config = dict(
    n_layer=10,
    d_model=224,
    n_head=7,
    n_kv_head=7,
    head_dim=32,
    d_mlp=896,
    vocab_size=2048,
    activation='tanh_gelu',
    norm='layernorm',
    norm_place='pre',
    norm_eps=1e-06,
    positions='learned',
    qk_norm=False,
    attn_scale=0.177,
    bias='all',
    tie_embeddings=True,
    parallel_block=False,
    init='trunc',
    init_std_qkv=0.0415,
    init_std_o=0.00928,
    init_std_up=0.0415,
    init_std_down=0.00928,
    optimizer='soap_variant',
    lr=0.00688,
    beta1=0.95,
    beta2=0.99,
    weight_decay=0.036,
    lr_head=0.0124,
    grad_clip=0.5,
    warmup_steps=200,
    schedule='wsd',
    decay_fraction=0.873,
    decay_shape='linear',
    final_lr_fraction=0.05,
    batch_tokens=[65536, 131072, 196608],
    seq_len=256,
    doc_mask=True,
    train_tokens=487200000,
    steps=4066,
    dataset='wikipedia_en',
)
Each number is 128 + 32 x the weight over its row's rms, rounded and kept within 0 to 255. Layers, rows and columns count from 0. Numbers have three digits each. The size before them is the row's rms in percent of the matrix's.

# v: layer 3 attention value, 224x224, rms 0.217, rows 141-168, columns 112-223
# o: layer 3 attention output (transposed), 224x224, rms 0.185, rows 141-168, columns 112-223
# q: layer 3 attention query, 224x224, rms 0.248, rows 160-191, columns 112-223
# k: layer 3 attention key, 224x224, rms 0.236, rows 160-191, columns 112-223
v141 098:183140161117155145143140138155189153152106105136129160141131126125092190191066235125135132162131086144102086101123147168146137143101164213156162093090086136138072135160163088105142133124089114130115086124111154151133121084157147130119143144137114124145120171119143135183111160155091094106110089131082162093102142132120143153167142179138
o141 102:075094149116106126124158073111067162136097140089105133138132136126132056098150078140139134083153186116129190125133091132072181134136064055111080134164202114114154117102088143148130160144137127134163149155124121116120116121188162126134076123155123112202157115105084146061108097084122147127171142148158091205148123096134137173099164091149
v142 096:158131147134148117128173146179088112201128150097096085147092170175159156113121121101202044142131178109091128091164109149131153079127160180197168181104141139138137151114091127144049153109119087037148109146039115114124094116121116114033143108165091107107201152101123108132131105156111114190098165159071085140156155096137144151157176057082
o142 097:075126127125095069117119093108151113143121055109140154102118098155111114197111103186112131164124046080183108138118167095104073206114123106075079118162147087138166085144162116123160119112138110131095184074119116162095146148174157173200163167113162139134107153152103093120101144168120168094186116116124191130164112133069119142066103133107
v143 097:040061144166136126142190152087167084099157144111151134148106098160132077124131107081117166185139153201144088172111149106125108138120189141089137127078193169144158127175098103154063139108131098167109075126136145103153086142188164085116179114187120144113121081099142090165131093080130078156138074127151123141142132082234136135132133155144
o143 104:181190119042146089118096045145169133101144134089162104113117112130097162161172099167109126056117174082175094076158142154124159085124126076201105125160045080146109144136126184104170082124128117088101138119126179146132144137104132148125126131023133070147206159156121098113134164108118111137148136110129113121136113153051147109150098133064
v144 092:141138092134134155122172123070085110194171145118114216122140072121174098132113141161156135116140169177103151085132166119120145099212127110126186140123155100113109124158151112109158059107163123103137158053134141114112143165149071107118111119137140153139161055184096189124094138122119194066130149126079139131167074139137125090181157124111
o144 102:134158175091163123119104134174161123097073131129108136176070191116111148148130142111101131179085078098148144148137119164124127171074099164171136129124091158161101081054119123107119146135124130149134115213078114161104124094110183146046077103137142073135090145132125110107136156167126111117098096127136115131134135175123138123124110132095
v145 092:134120119112068169117138103162110140136149117121097079105122114168149097152109117093110130165136110123144114172124107126108111162180133061076051144169184073142120141142115094085074159149104138122137092127140148137105107104133128154156153132140182124102064089112065213104163126076134177069120094139180161101129088170123079077125164153163
o145 106:099093116120112113095113164102119118087165150149134145083141131021106134065116136100097108085095133097139181098160179114149126102110123069166142118124096178097174094095119138159180141155135151180148120119141134101182147116132149104106119149154070132144131174118158108154105147166069118148176130122057092079088093094091128153110101129162
v146 095:140119122125145134110088112065136111112181139178130128027175114104154211149121070128180093160107139093161132103075177122129157153116121094130169150112094135145159094154136118153137129135145204095193130106163086153155146176126155107111095131156113127119113083158152162134145176119181187097109060086112140109121122118082108142140090092152
o146 102:116126137128121119132167128168102110076066093090073127155096110149100104122133163138085138165111128156087170111140126120084074101090086141181120128105102159143124197139097122180095088107113124156076114095115124153111102115143110166112166116140099101162122143138079149140169038150066093182186148146132038069143134124130133166092186108122
v147 092:142163126106151088179101123165173204078194132109107061117127127145130142141089104166117119118158155058175097143127141117152133109126132143116152159141137116085129115169149153119144099133146196099199127132165137083131153153148125122150091119135078222191089082120126123134150165064119077137080081144244112136127105167099136095161085105140
o147 098:124164138177080148104101150139089141156121128150145147174109154123124143128131097167190200109106109168129161119103125139102095126178116108105101152125079147113107111135121076103120125158139086103090099119126174189094121112137086079130120132101167063094177112110123113144080126159183126117143135104043132103168125140177142156107105177137
v148 100:142185093126136096161135156167113123137116066092145159155120159142124174089167088109126091159140193150106097115121132081123127135185139170128138134054101146116180146120143116158087096077122079117131129110117086149216073147196071127128143089094129128122121067110138064159106103090135176142119193111114148150194113092154158170136134152130
o148 104:128122181138129181099130104073159185129117126149130125075106096153144123135118130134095111110121050123135166119147122149154117093064137072117162107156159071121072175179137127081128137213152157116111111154161107118068130128110200141149156200147108170164128169128112144121173129145146088105160049148123162155053146160122087060072120116094
v149 090:090153166140067128148118111109179181125195164111121065137150110091104185128146110164123145127059142135110071089131120093195155073118106150099115115104180139135090150161102113152141183148144109133152100064149130142112148141185151136126155163088163163153065138101179078142089135063094119094138118114072121128155107141098109156168160118086
o149 101:151117147104200164137158090143133096131097104150105153156110151141153090154104122085097150117168143120109143154134118153119136150178143117150082079084104125114152083139161159187122060132018184136067120110124085087128153096134062086171112064166126150114160153116067142126114156169141115099135105142177132121058131131141153093103096163173
v150 099:167126148127111154144146113140100147137107115124105144132161126102150154103106111129079153170108131105183109117113106168144136150125097110158038137115135172156128131080078123157091147094105144119150107115121096091182164204150132185184157161135118143169106156133094164135165159118141047207070130144127184175070081166106135093156131162110
o150 097:119132100166143149143140107160158152074132109186120137098070083130145098076147180130125093111118129183095178128158131132169119090141160065099167106164139058123121149132197107101123082160152142108127111137144147125103086070161135086085083112090181140112108033119151103086125128153153180069179129136116073127141183081153154141134069144139
v151 105:118126103100094122149095068104128172139119118222144106077197099156099135097088169076182150103174132111127102137132122199165161138068133055143162154139088148103130109171163104126139138163176176130195173101151151169121133142117143137183090130169159129162120081155099113184119141071107129088096129115143105128121136118102097121122162138129
o151 104:116146170171154139133120166091152099124047141071070112147122166109120178130194102227123103190108119111164098094113220063105092157143139129112090084149125130110138154125099132128141125155146136058179071186127129091137121093137113148126089089140133147093139118152156178159139101150065118145122130128141144120116102067157108117115116130120
v152 107:122202090163108149079163122128191140131130119125132106153165109107059069165174160094080157189149167147090140130122118114173152057103095126149112120134109087168066175098155069152155118072120145156066145141130172120133088173099138107133088143127111109182123087117105123116138183105070078225105120174159139153131174171136182126180117124119
o152 106:164070162099134138187136100103144118117090128127078143174075140159099172065077143164164140100130188123095128081167093180106115143158129098080098119114075104123146102150134105169134144174138141065197107140128086062136168118135115154108168079120150157108165138160142126133110119144178135074130157062126138130067074145089059112116111142144
v153 093:141158109147165143087101151193182162104097173117153086100197153084089135141110113126146116060064168096123171166120148114092153172081073083143118148174081134136057140129077100107168165124080177157135076143135141162139143127102171135151121172130164140116149104158125141148178125167113108065123112067153134106133169152119130123180088178116
o153 100:089109132152148126180160110138083099156107140119098190177073082092123177156139121154099154164214063110095136081172112106133113123182175127186110108110111147120140089166148157172106088132101146101089094115155142102121116176172090114078115100125094130115109157149189079072137168051154087185144123102144131122093151086169081153127152081143
v154 090:080185160083157131086118116123148065145168126149095088155120133115061137079093125131129182166115141146124126130132104153169136098127168123111141110132184142090096145107116135078132142085148147151146125072123146134082156117159109134137148091087149104122173163160077092100108118118210203143053097156186136081100186116130171096163068142140
o154 103:118078074140099127160134151142098195167183138111115150092140112088200168144148158158105101079142114141134132133119124060132128154139068110161125147129081163113157124136123158145157063138109116103173173148139114133203139134123120146144139148137141208155127073057175147157158153162129091130082124136159074180140052145155071150117147133104
v155 098:099095129088169135164161143112138139146081109153124132115118125138133187130108129153135174132149141134163112181067091164077112190118120112135136098184099067094137130175095149104168128170142158136092133106104100120188131134159143199134161102152106091110096151069152161145199138087118113147156166066102121132118162227153135103123143079135
o155 105:175145112171107127121123160127087150115119193163175162144120123096147156111148122133133097166081117148092112159174152103156106114167138084116109185150175109140100166125120144157138126088109088098095112141160119117103121125126092086116076118114154125108149151171126123126091133159133119107120110187181160156176081063155142163082129144115
v156 096:152110104165059153160174152119131106076165161141141096163116122105168123104159142074151129169078109121202148086094176110102139127158187141135132132161106105113125107175120106117139163120106080151141060151162071152106135156150093146088168123157114093158105129057143110087139153106087141114118141176110150113118161089163167196158064068082
o156 100:146104152071150135146070099113129079135118103146124112130099087151068089139084121137112048074180103120074132152115110144216132139095106069109066110134158154127138106109101156143076099109167150115091115088068149069142133095143122106133123120076103189142135093119105117176080140168134138157159161105202085145129137106111115124116149162141
v157 098:091112174098145103101120173130069121182121138081197128091060123079174124122080089160155091126090132167176050114168116156087108103166106087139114166121112088077140109142131135107117060138141130091097102109143100119144075178110073109122151128104128126178154152098126086066115119178091102135114111118220181154141118161194156170106085075116
o157 105:171196114129150100124155098090124102105063172120075115105156115153099131118124145158114156165177088060078182201093118122156157146145110126086129060127085154130131153079172106173147187070110154106127172159145133124096098057105133121149117139081124082070092113127110143161152113097144133166107140145089122168155117064077139146169170172107
v158 089:127109133160106159154135084168107144070128138049133150140094119110158068141135177107104141150150103159113145046126098134149150108107100126145079155091145106154091147112147150149063143103130155053100114144169095095131183160085169116136108075110139098098161104112103090049074129117177142147136116085068134111112135120157139124086148139121
o158 096:162173135116130131113153140140165122147157067203095163199139149151125149105090146105169120117093146162149129169136142098079118128179138147120106132209117166095128094120139136114140133117155158114180139133147108132071033135108161163088097192086107104124106127188170189182151123126058166081106129153132135147135153132121125139156120100092
v159 089:162121095094117038121129109162126043127120086149156127180095151115096203130117164056108145135106111134069083105121107149110080136146126066124127134135123128066136128146106103122104076142128116106122112110057165118110104157159083191173190170116146096143130170109126161153159119156133087188157120089191082078096088168189121105109158161134
o159 102:086126190148161172101152204069128160101084135071155117115130091106144137156124183168145171115145159114160099164123138129156142146102111151183147130169111127134122173118154184156103156080104146163172179119159082139136138136079127100104099097132140131069156098102176038118120112063103160098150095116128108187153127070105098102103169138078
q160 099:169091148153102132119148094131118080165135116163117039117138124150130091152103116134124153141152140139158115181193139097138110109148140149104073106090105158147166118114134095156105054082115136188082163128153172108097092137114142132093099135154077126129199179125058146106185115125140082124093138120112175109104093129122060145086141114107
k160 097:154121108067129138169110161081152085180093135065110142120136146130100101149078114166140041076084109092136113121127085148136083095121139144163075134158097117133111134148198134213143150077172110146086087054136087153149132137152107138100072139199140169128103114143096114126117129144142114137124093170143120109087114180176132118118162170136
q161 094:116147125152137165150126147188130100172110125137056132183119124160054110102153093118141113133100133147109136187127083099162140222131089177103134120117112155163104082129194130092107127107129161113152155039168117111138141114197169122112134170181114085146079166141028091111188138172138136144137146121134108079179137148142156125159123147111
k161 099:128104043130165181085135167129136137156163150128117103144145097185116076126157138120145180122110086122135161147073144104135101148106049157155110129122103089186163091115140175106129157083042160116075081098134129117117144144162155092153129099152080116120079173142123111120080145186138139142143117061123115172121090151161097158135153120089
q162 094:129119171127141173126145113126130203153190112100146107096192072137067142123141101086152144065120169154156140116146114108124164158170152126126138172157172148168117123123100105074169090144085108159114130152140155046174121144136141139120102189074152154148107160130122079148174101097141149155137099060124165115177095151122069162152088106136
k162 097:104106159128181183101152092137076194103042146105139119115114140141110153086146138113104155110127111121107131135113123126143138118170133134121214188150118152082153094126117088122117062083116130178089137142095138120142171150043131103077122103181117048079141105151126120167123066154168184149138104111111103136132148179098080174165165174049
q163 099:196136099147162073079136048078155112156136151202114070114152116130129101188187153116084110047117095123132109166112103161061144141109135119143122122111148113078130156092106151120118095167161082177115191160115098100168135128124175168120106099110121071177141106141161081116118075124137147159114171151073157056108140133151146150092099146140
k163 098:159087091133121056111129036090141128096097137182102057055172137126183089150154099117131166090099104112151103126095133062054116124127165094152098140129123125121119176131127041177158132137085147137151174122129112153110125107172192124142109133114120139077155082118125160126096077140133141094153121115129053121064103094105152159196148155137
q164 093:135143069172145128143107142112090154089162119075154098137049190082108126179129165146119083146136052087128114185081151131105135136181130160151083134100060180131045168138071126126107163123133113159132094123162191183110089130145131092142143113106125171140134168150164112101122128123115099122145124128122139106122131119108166062143124082153
k164 097:179164110127156179149112179111076093174189148136146119115104124049094114143118184097170147146121137073101115129163121123164124130161175130117100089161111121120135203092125095168165155106065105108160010125188120151160157051127086118125140113054137099177154146086106152110118117149163118150128164179107102158138149137177103119128127097155
q165 095:070130129175133131116098123101120186132100090079139108129120076101128109172186067150116127114137101110155127057106118141052090126156178189123139130114136120143157089109139083152171110137130146190129104108104111099129101098118117114138115140157131136106145118100146082126161095151161184138152127149055153111182169121094127101143078118147
k165 099:121158146127120139114099125145111155085087141108063103163142113092137182094137187138082117117132138189102097058141155087083103154148144168131138149178112114095113140086123111124121129168126075176090073106100071110139166145153095152098116150104098131102142131133103127084115133129133074161168168154164107152126190103124131115131122140124
q166 099:108163059112116137069103103182140150123138116158155144147184126111184170137113103111146181109105171167158170085108123134128111150181042088145124139112255146149118172066128179126113131123122062123109133116118087126125096188139066104113113099096150122178184105192104107126149146121117067130179127078131134116089112145098165076138141177189
k166 101:107118128111131123123064156117167100097086065178064124148067135107107123116144096148126176089160125104120160117152141100080151115139072106139129127099132071099129110116145151190154172084160161152117120129108124118086082178143120163145066065134106072146162071083126159156083068116138055128142083095180122101145156079122082126170131186155
q167 094:080146151137178085120117169149104086081100139129059097193124118096107114102117115087186120065121135153137094124130136196102135093073157110136191068189177133141099117138161115151130123160107094197190108141157101102091112128158123128101072156157132144117130138054160121107139139150120143139144117160117105165102148119147145136137117143134
k167 097:081135149104138149186125132103149154115091157138131149155158167107118178050072124106064138119175173113142089133103148122159101138118111096166147139088144072147140141138146178112162162128116109130156155156119109154085038114156155143104110076157130131137111095150176077083084131193154147105059181119161097138132136208118145132134111154197
q168 096:138148131073151163074062149124133113148154158080124129095115142124104119198167122160137146055090126115132132128089134082118155071132085130142110159109119146139113107128119120119139091102101118118137159126178142113069148066132179133191061078130176102137139105111049138171102131152080095188158114090162145131177169195129140078180123103161
k168 102:060171076099138150119168172141163127111139172125165112136115126120224205153141090093076103120104107147129162069088173163091150093109085176085124135176096185115137128084127126130116114066140109113141073103127161159124133123142140134165120084175135133075094092133164114163176136125065117106147114154145160120103177101109159078091105128184
q169 096:141123151132148141182097156089134164031108180144140137126140147141211143103110078148082108094135117144175084174090138112146187112119139147144145114104082102097158104182121162090139068169171161114139118125191060177135124149118109150065108131085148101132156107181159113160171108165131116165167135143119138119117126101146182087099091144189
k169 099:194128108098149126099094148104094117110123156176057118086074138130128118114144122115136138122137233123166135058076132113092098125069109104103156122197129124145184162155089128081109110176140130139091089102155120159121127132043114172125113119120196135146085164142184097131164089140141138180125128120118145137169142077179125101140108154126
q170 098:107143124109134130118177087132163143152139163154139116151100140082102063095023144165090116150098087094127167176082129117106130091132103098105112099113108076121151092109124145179153162101130145176073124116135125134150122116146143185126173166151062107110160136192111112112157146147121171123135190097121123157179127104069102161100109104130
k170 094:129175116107160101149108069124074190104090131121162200147088102100125084145053120058141187089088108159117144089101108086170144119183110117153122080135095177127101094094128090152077144126138102154155122125101094192112118111123138179088091149116138135122160183081118160156106158174132135166114151133139174124150127149066163179132199110123
q171 095:149236165132123121107124197087146124106161087077161110144166141171078167095091112102169092113143085127151156157146099123163167103105120066142128053097202142150182087134140128120135114150117115078117146139144155184099117110125099157143102144121102139187102117145128072094104138096126084139121131157066117107158091197124105106145157115136
k171 096:142193105076126151094090188047160127198124123180115115168114126124088130114114101093121132205179133155093129109109138097123096089158110103144127092127064134163091131127130160080144108120121143060154104119139122170167079155116130174167160135153072183149103128154050121132158112078138141108113182123125121110074084127073141097135134095131
q172 094:113140172081102199135096123165104141081177181129101148142116082111109131082116116158073119158135140092098140152129122184143152085139102131093130188138140093099131107157132156199097129138112173139113078136113149057120138073119108085067120079119110127100125148089155122089155124046123107155099172141195114122091077141141116082120113096175
k172 099:140170109148124154124127117182128155141125149153042170097138121100143069134176150112086088117153072134134161136141107161085109142140155097142125142124139100119100185150087139132102090130152140136096139135093115099169151105119145150061122100191109141131131194086168166064172175104094134156113174126167158146151105089072156157133082150157
q173 100:133099115075143138098115112164132141119067183094127135090122142157130219113132146128143120136146155132133096137099162113103133213091088179164101134131155104118157115139124156129086165128109105135130142139072156103116101122149143120151146120154135149134111209111124105164079120121126111093086142177123153154127161133094127166127139144154
k173 095:115126126136166092181139113141152061131168086100160140136075093134160182109170120170120085181107128118145122138094144152139137132170155140200159160126122129157072090119152122095122120044119205140134152150077071048181133141102129110128195168082121107136136077139156108152113148155136109155104136142128156122128165142168140097171071174137
q174 098:123141152071118180107088122137123087135143164121123083119112137128118148113159092139089082085130141128116112096191131057075065111178122183114066142103149126140081176189116200079119085154100158076113111181124150159106079052118114046069122114121096162140107123172108130116164116099107150203122094131087106137090122145111087158134095199134
k174 101:157070151138119111127074110172138100103048120106240157125072161067099177083129140067091124128181141192096177105125112148148136117140154164093130090184096133148093111126207123174176177170186118123130124187084118134107052169096135150127095123136117140131117139094180154186136141114143065129088119147140126155143119121115127191118150160170
q175 096:114098126126126123186060158188157159117122160118122117141159110095191184105149153109125184089192092136137182112102129165155114106103101105137096124183149150097138166126166106115161127114114166146150173113122106155072113088110156145171058130156136130109146107167115092126122134117166145199137121131143129126173107093111122133160125050081
k175 098:170128125067140198211094100145179128098118132136162148144106112120168109122096135119135172123188201119121145142166151175169138097064075139096119136089170100131131082057147142149184110044083140093143129134104088131110093191154123151141145121125157167136188150140130149112141116120135166147110096110143178128098139207116179110140128164150
q176 099:148184136153159155105071158148126138085161118071165094090088036160121098153137095122184098163084091113156094118195143079096124154087133126144093141116139113212142120157061149086115115082106183100188118133101120200085132132135108130150208113125105111128173079172171141118190141143159108153171091091138109114092171129115101157061116125084
k176 098:222189085169147158141087164099155212139134128108144087115147161116098120135118107136077123132123120158094125067141079115182149149112155137109147126085109069162168142132127101095165118136118178093131112100114146136117089144125105105075129061115137111117196181151121131128089096135142106133123149172124104100108180134116090100047100105057
q177 099:093066070087069140132105255150168081163107086173097183179122114095154079077173123137171067135115135115134157112107100159101131095132180152135119130141118156184144132133135150138141174127136119142081159153115114133147120174111109101111057124098130139179153122095113049146080118114108122155096149181157079134174150125136130151114124187171
k177 098:114143066079123149111141141159132098151101125102171088133169196105140141107141115103198159162107130126111028137164088098110136184117143138113086088162115138147086134150143154136147113120121120097140085111188177139091147133132143181069090104131156113135153148070133157148114088126120109153129156116098063153157125111137131134114080079089
q178 104:069106131145107123132148128109083132109163097152151084096075114169183153112104184140128113143072124165157136130122133079120108145155103154113118134168160096096151149122145109126110050032178148148128108142162103118133138119161168090104155118112147174133128153118115161159108154057175175140143074116141213178158106147186070113152112098164
k178 100:091097092135202092132151093100141087066185096151080094126086098122091186168069087120143129093145122155121123135132108145148106164102156125166159142103154140146099176072164137129191133063091134133137184165097096154158191138162106090097144152150100141057105122185066124174101123139196218147152107194159137142151108100124085149125146116155
q179 101:160132168169104112099096146092153131090117174124132121116134106118139100163082087205163143122139128146166154116188136137152089138047059124053101120115152088145153191156165168083140138088137076191100080152150147119168120141130127099152099099170160097185123191037068143076081104136122079107149094115118174118134159144125095141159072099157
k179 099:113091120151161043127139110124090107136155111060109178122108116100101125115059083175088134144090168163170138124141103119141182141074168109082087130124078125094140155092153187045110128109133163151140169162155077107129125137162107103135121082120107097120126113097112184062134127152108149159147079153191117169090133139096106089153049122178
q180 097:167147106166135103192136111063092143145045186103122101147175101125140124136126108172163086158064146189153102107154170185097178157163164137130170171089129175105107139131135129141182094178106108171117119125154146130133155098096105192106115157174146145180154111147109064113096119120121129181101111183113133061145141156076114170099150116120
k180 096:129117134115139162131139115128079164078147184140095048157141101095148128177117111208126137129067151163081121118125120141112141128138173104172102128085094162154118140124179134142158108073137075171136128128115149142185100122085157147146126154095111112146114182127158152131189132146132132141108123139115083098174107162181131153151163182127
q181 099:142144140155096099132159124135131163131152107107086107130123133111163181142086123138116132107145138109172076132159151072125082103101105102145097135126153070122152126074145083084153102226190141145197169156129114086097161165105119125137117133137113116162141174166141084116140148130147156126147138139126096139089124098097106085043153091132
k181 095:161156139115116110158163145117134074115166152128119108156155190180106173116174125096098122092157116122141186155167160157112117136078190064164118136135103080152085118153146106145195160165145163127162122124119147137188148112138139121098123082081121147139129172161120131116078161101065078143142115214104105164090202061055155133119183115133
q182 104:135155121085089158135118105104108143107101162089087186147159064131066156092105150072191137104092129157161087126154163080096168106164146159066166114170131123088151104087146105138090124127111081142109171138094134118119147132110102126118094137184134149162137109204132129104154182142089112138143126129118150113151127130107100113065125163103
k182 098:056152194090072107184126152143149167110160147131113139155131075175149081089130166157150123117111123151167108094084143045098128115191155133089157101160130101114120130105158082150141169093144156139108153140087091192166167192134087135136163127126188141125074121122134149129140097137116098056149144153148112148120148154126119104126100132149
q183 105:109131134124198139067104170144121188130129173115101136123170131103115152104165088169156148180106122063051172096133072146125162146097127137071107161121071094160079056147123185108172096151122103095153176085135135120119103131120101096163149158103103167119219142116072121180140159158122133055075160142092122201174053104130032154110141152153
k183 099:101056091128167091134094197164147159152150192132073156110105134091050069047107038227096069188227132175070134084122095106169171138146141134112129100108100127171107098128129139114140110156149152103089147178128152114109113191125162118124124096128103168144134141196105122162156155113165145088117132122102138083135138122134143125131183179104
q184 101:093163118108134131113084140147144104190138148166105094116143151097102104150105180038079128118133154126123153156113106125072191163207122096133146114107173070123196103106157144095149143175124156106152171179094180069092124100103160115144141140108150090153172147047085155122145190081138132138170111126131113083115210156109145102124160126135
k184 104:087176110120171100111083160158131152095147130091172074085131141132116118190117063099114144134100131083162132120132093145088167172103113141090166077160139159101100109141189048054121182116101078171073137066080207114149123171100170123160171132216181157136147130152102131121125098114157123149200125125110129151064147130123107080161158113148
q185 103:075149105134107144120097152123126152086114110109120168071212108115088147130127128139141113116125165136078154104200145095112148108076123160156098160137083130093088086172182132142136122122086153197137124137143091106133198125125111185204139088146139173200160122077093097137122111122111172108166150120152108122175116111128138129159135142088
k185 103:092141179138143163127086161099105070055140162099127219112171119160168143118110144166165126161157144143150151107048139118095060104116108115131129141103132063134136104192134154049112105135129145138163125086145105088133177151090103126152094121124072138138166125127142127106130071074099089099105121119130066177114108126094121077136110157097
q186 101:156117120143120111109122092121114108076172137066139117126097151118084120106148122085158120067116131153145092167188162140125134171161122150175129116119159107183109073119128137136207176098128095095130107182180144073174112109146113176126141108161170130115202102147146093097143128140114105161078096137130170180132107095080148077126128169066
k186 102:140088124098129209122168138173125186134114113134150091097132127156122124108139123143170156039086068167131141095133135091132119139192090098190102111172176128127134200089083167154164075150205096131149102180096100150103154157135183136132143115155184145136081108121163130091178102083168083160151140133155131163122096135139101097202107129132
q187 091:121174133176069142164105130152170119181147166164123094103158145116107000133118114062075147150148124103106106132145123097132102153120091096121142123137104120109123100124110141133147077127114078141096108086111079154152153167124133161179122102142126134091034143125074136126103137127093121105196128094109130098158101147080096126123106149118
k187 099:108096113106119150135155147107177086149167138094225154140089091136097096127131171080108134165141073131097086086167074138090088092115181153111101096076102144157162122129170149091141139177159120205142159160017121140118130186137159145177132106138120097123118113161151145104103096184096198154092078095138069152081153116112083141130161090190
q188 098:161162135091143071176082127114118128176093143114153123139123161150186166113165113111065138146110150145113119125129095129143057147129186125151144111104200138080055117113089175173122141075164110129180149143168109149164165166162104143149133118134170194148167128166178121128085169156142145103121071126125120157079160128151154125163111134168
k188 093:105121101113101128188127137097133123109134129159208100104090091160101155138207130127153141116124193128156118129155134161153150120106122130119133074150177171148187155130058108167106118120154149139165110128119135160126132173164071131116172149118141138175101125121158143151102137113166143158088154148130031116090144062062107093165154193135
q189 092:170185149115168106145143133109120156137133105084146174116203069176125113122136108095135151158112119185110062134133144116110101151142088092110090219087105096118165165198153100092128204133113093145126107141137120119108116105120106156087142128151087112104107122148149074192180123155095138079154126147129125085092179116135122138183091173173
k189 098:156179101122177157171149107108130087081159066109122126185181140165160085064131094136161156140137104173157109115095075113088139143122096149178156155131214190070135092161164124167164138140153123097083079157098100106075124122070101168096108136132078193166089131061156092148169103175090094129143125089097122093128121140118118152171095200150
q190 104:113125148100106074074119169180113158098154161117127115168118132115139176158084115164141164138122094142143093137118094140152182075127106158080108125090124102079042125112150103131134152117071139112096162134147146154127194146100156132152159146178116154053035153133100128162097108110118126098134091081101148149104138128197100135152176149151
k190 096:108149135116128041106122145154126117122114120154116048128172143157151184135135124161110057110157121090062178106089108101155090155160086130109096186114159145160103185125167100124132134103120115182137076204099139179145118119084159150156174147147086113104070149173103101113113131121087110067103099120085133135172203135099078077139125166154
q191 106:172113171152168097116113137155117134161155119134141104140106151111161077063122209084152099110110111123161148123108093146101170136141134110121104101077129129109156131127131146109101177098162171167150144148127123107152113179153097146086047144102169164151081145126121136109125149150118114148150123153106110204127111125137117158114131157202
k191 105:126108105109061085148088143137119127107132154142126098134091149082123059132080212174139137109123160150139112169171092123092161166187049093110147167114141108114113139129116112085091163108184116099115169133069156123148191166111095117117153137101096157125114083121102092142106187136056084176157130099057102138172092176120091116126179094141
v160 100:152157151151178145087125086127152140090115143127109114123141151101075099089124178146116104144161143086091146144132113141157092151133071104154110121128126172112168183129080148154156094155135129135136143154128134120139102145171068198108186128132104128093146130161124112132134123166197183111173147086085114112125093076098163153130178074112
o160 097:126106066125096133085109148107134151176123126181235150083159153147139139139178056086117145104137121136151153151133111105161149104096171109118081133127144158095125100118121127129160137078129092118075125087165170160130110156117135140141090151144166124140156159131132073122135128073103089125089149195076134117154129121143124149140121144149
v161 109:142119142144161100115122111154108113154139072144116153094164182068087114162090128168104145111111152081098097173158069098107159173102120118139093181144187105165173123150147122100084072110120145139088124099121076160075098114126108102143145156136098127136105197180052143089129198132095118113084139133102138153118131149142135123149174059092
o161 101:164176064121129155128143153089119128109113137118172166120109104108155157105132146082112109209113127134164074122124177148155111121128173185104143142085105153105099124111161143193130087104150132144186156104083187144141132121095151144143078125118187152068087110106179085152168060106130152140120137159127162141150131108067136153208101116058
v162 095:114165092086172133103117076123109132122084143145101147149075166192126122101114125189136187167119119137109149128115162120164141196133104107167122141098137095130193175163108117162129139132086147108238178088152129133136167055160157123100127107141149080069157134133111133110083182102130129144117153101106187151166117153109131174182072128114
o162 097:130125123112106134204146150128108078130151115113145118146145132113134138126170132055134140121084156123146090107208112082035121106102131132136149111148160159146092096116130122085156108141116124124087145113190089132127144159148125122063141144081184086168082134093138139092118090164144158085154171194177081128149107090135110102118167130134
v163 109:115146097177124131133198134119119154156128104099123103167081084120133142157102104066085124183129160118134089110135138149139157097183125117141132106181108111140116108156118159174156085145197057089179132098083095144078097161160151181073157187112064139075130170152124086075096117116128146115098170140103137191118114098181143145140131072126
o163 099:100056186102138134108067116125078102074077114125055144140091105126123117135140134182118144133073183188072170080106071120085094115133090166103054146123148148126112200068106117117099122163092106140110130150155159124170162095147090119136133069190168086113163098063073142195134116128101085181162108143147114112100137146111103096146133089140
v164 097:151157156114149105136161108093216127168163146198124136185130146100104110181149055078081145158146187207154131168138155117123116147171116097174107137106106191110072129112088134177108084138172093154162130106127128166108123104194189166098136121112126140141091148155144110128103141107098129088126120118137178147112110128140074157155041131115
o164 099:137135145094151125161113187191146137121087143070133118042129101107151146124097177156175117119118109018165132104115122149120121138073167110084081108141099124127116142108145157104140138064088087110142137141122097128194115103134106093205121143151174081124132128079140184103124115136098089163143094156137131171155170148121119084134203115168
v165 094:110115131136152138063136130152173123115126182131126152099101175073177110090148061107094072121169137093113191147151164079098094105102121151152046111126146099119088165127118098121125103116148080153151121186069115088139096193085159141065119091129145169152166133087116150101094091108124255116095120107111142153128125103098158067121068152177
o165 094:166170096097120170153113118084118135163185138156143113099171090125074138154152142171176132154153129133099135128077086126163069153123119076128134164128183148148096085138090136095120132090076057095061080037141141096127185089132116075168164106108068122129084084137121088161127088134132089118147108153135104154147140128187079133117128152105
v166 111:116087204119144157139143114125136130104136114124117143093098098182154140094102162162112171127170078145108129049148154180101169098113161149145156157181114081110118073120120122102136151109166155120098103136203115146074178162107172044074078150155166124190108147133155155119105149103083142119082153110131121115108141111116085067130180141135
o166 102:115164052184078147125167133125140166170077082090055142153149153108121152120144139125112137144100166137112155130105116115123105185114117153096166129145135095129163150120184119176143100148119149120194120109142165091160098163178109172160149062113098132131112089124135119111152131154119073111179159134153079139086134126145176200105142101136
v167 106:144160137152121118106043157170111192054135058102200084152142110117127096196165062132122149097125169063134094181152078110132107115136098154124100164109091087114194142199096179065101200101110111155109110110072139111143146138089154112147151172112168133112133143120138104180129132084130153154179130104152155135129184127143116148082122148138
o167 100:128106120106159120132167035106138112141110164198069087116127119147122150121109177115147128107146115139087090133161180183118129111148183079158148106132137155159102134117089113162134097189094100121161203102101171140143119141164124143099091095140127195173116134142132106055162134178110096119102140108133082151130091124100152121161147114155
v168 102:124133143151160083126153118140087162100101095077137136116143143036084116108141196148113102069174121127129155065156169149156112140127104105071084172164135159138083123105148091118113130167089120103160094108138130122104142104068139114150112117115122165074107167123090104126104056108116179139120242143137090158130152103185122142139161119138
o168 098:169168117103112174111108100129138115118184111149102144140095082189140074113079143151119137158077158131158116196145114148085128133159126079187144112112111070118133109181103105160098139126165127103122152096065126195115082206151104122127082090131129120130142107142158130128145154120118142165197083164162109115123128105138091140166096108110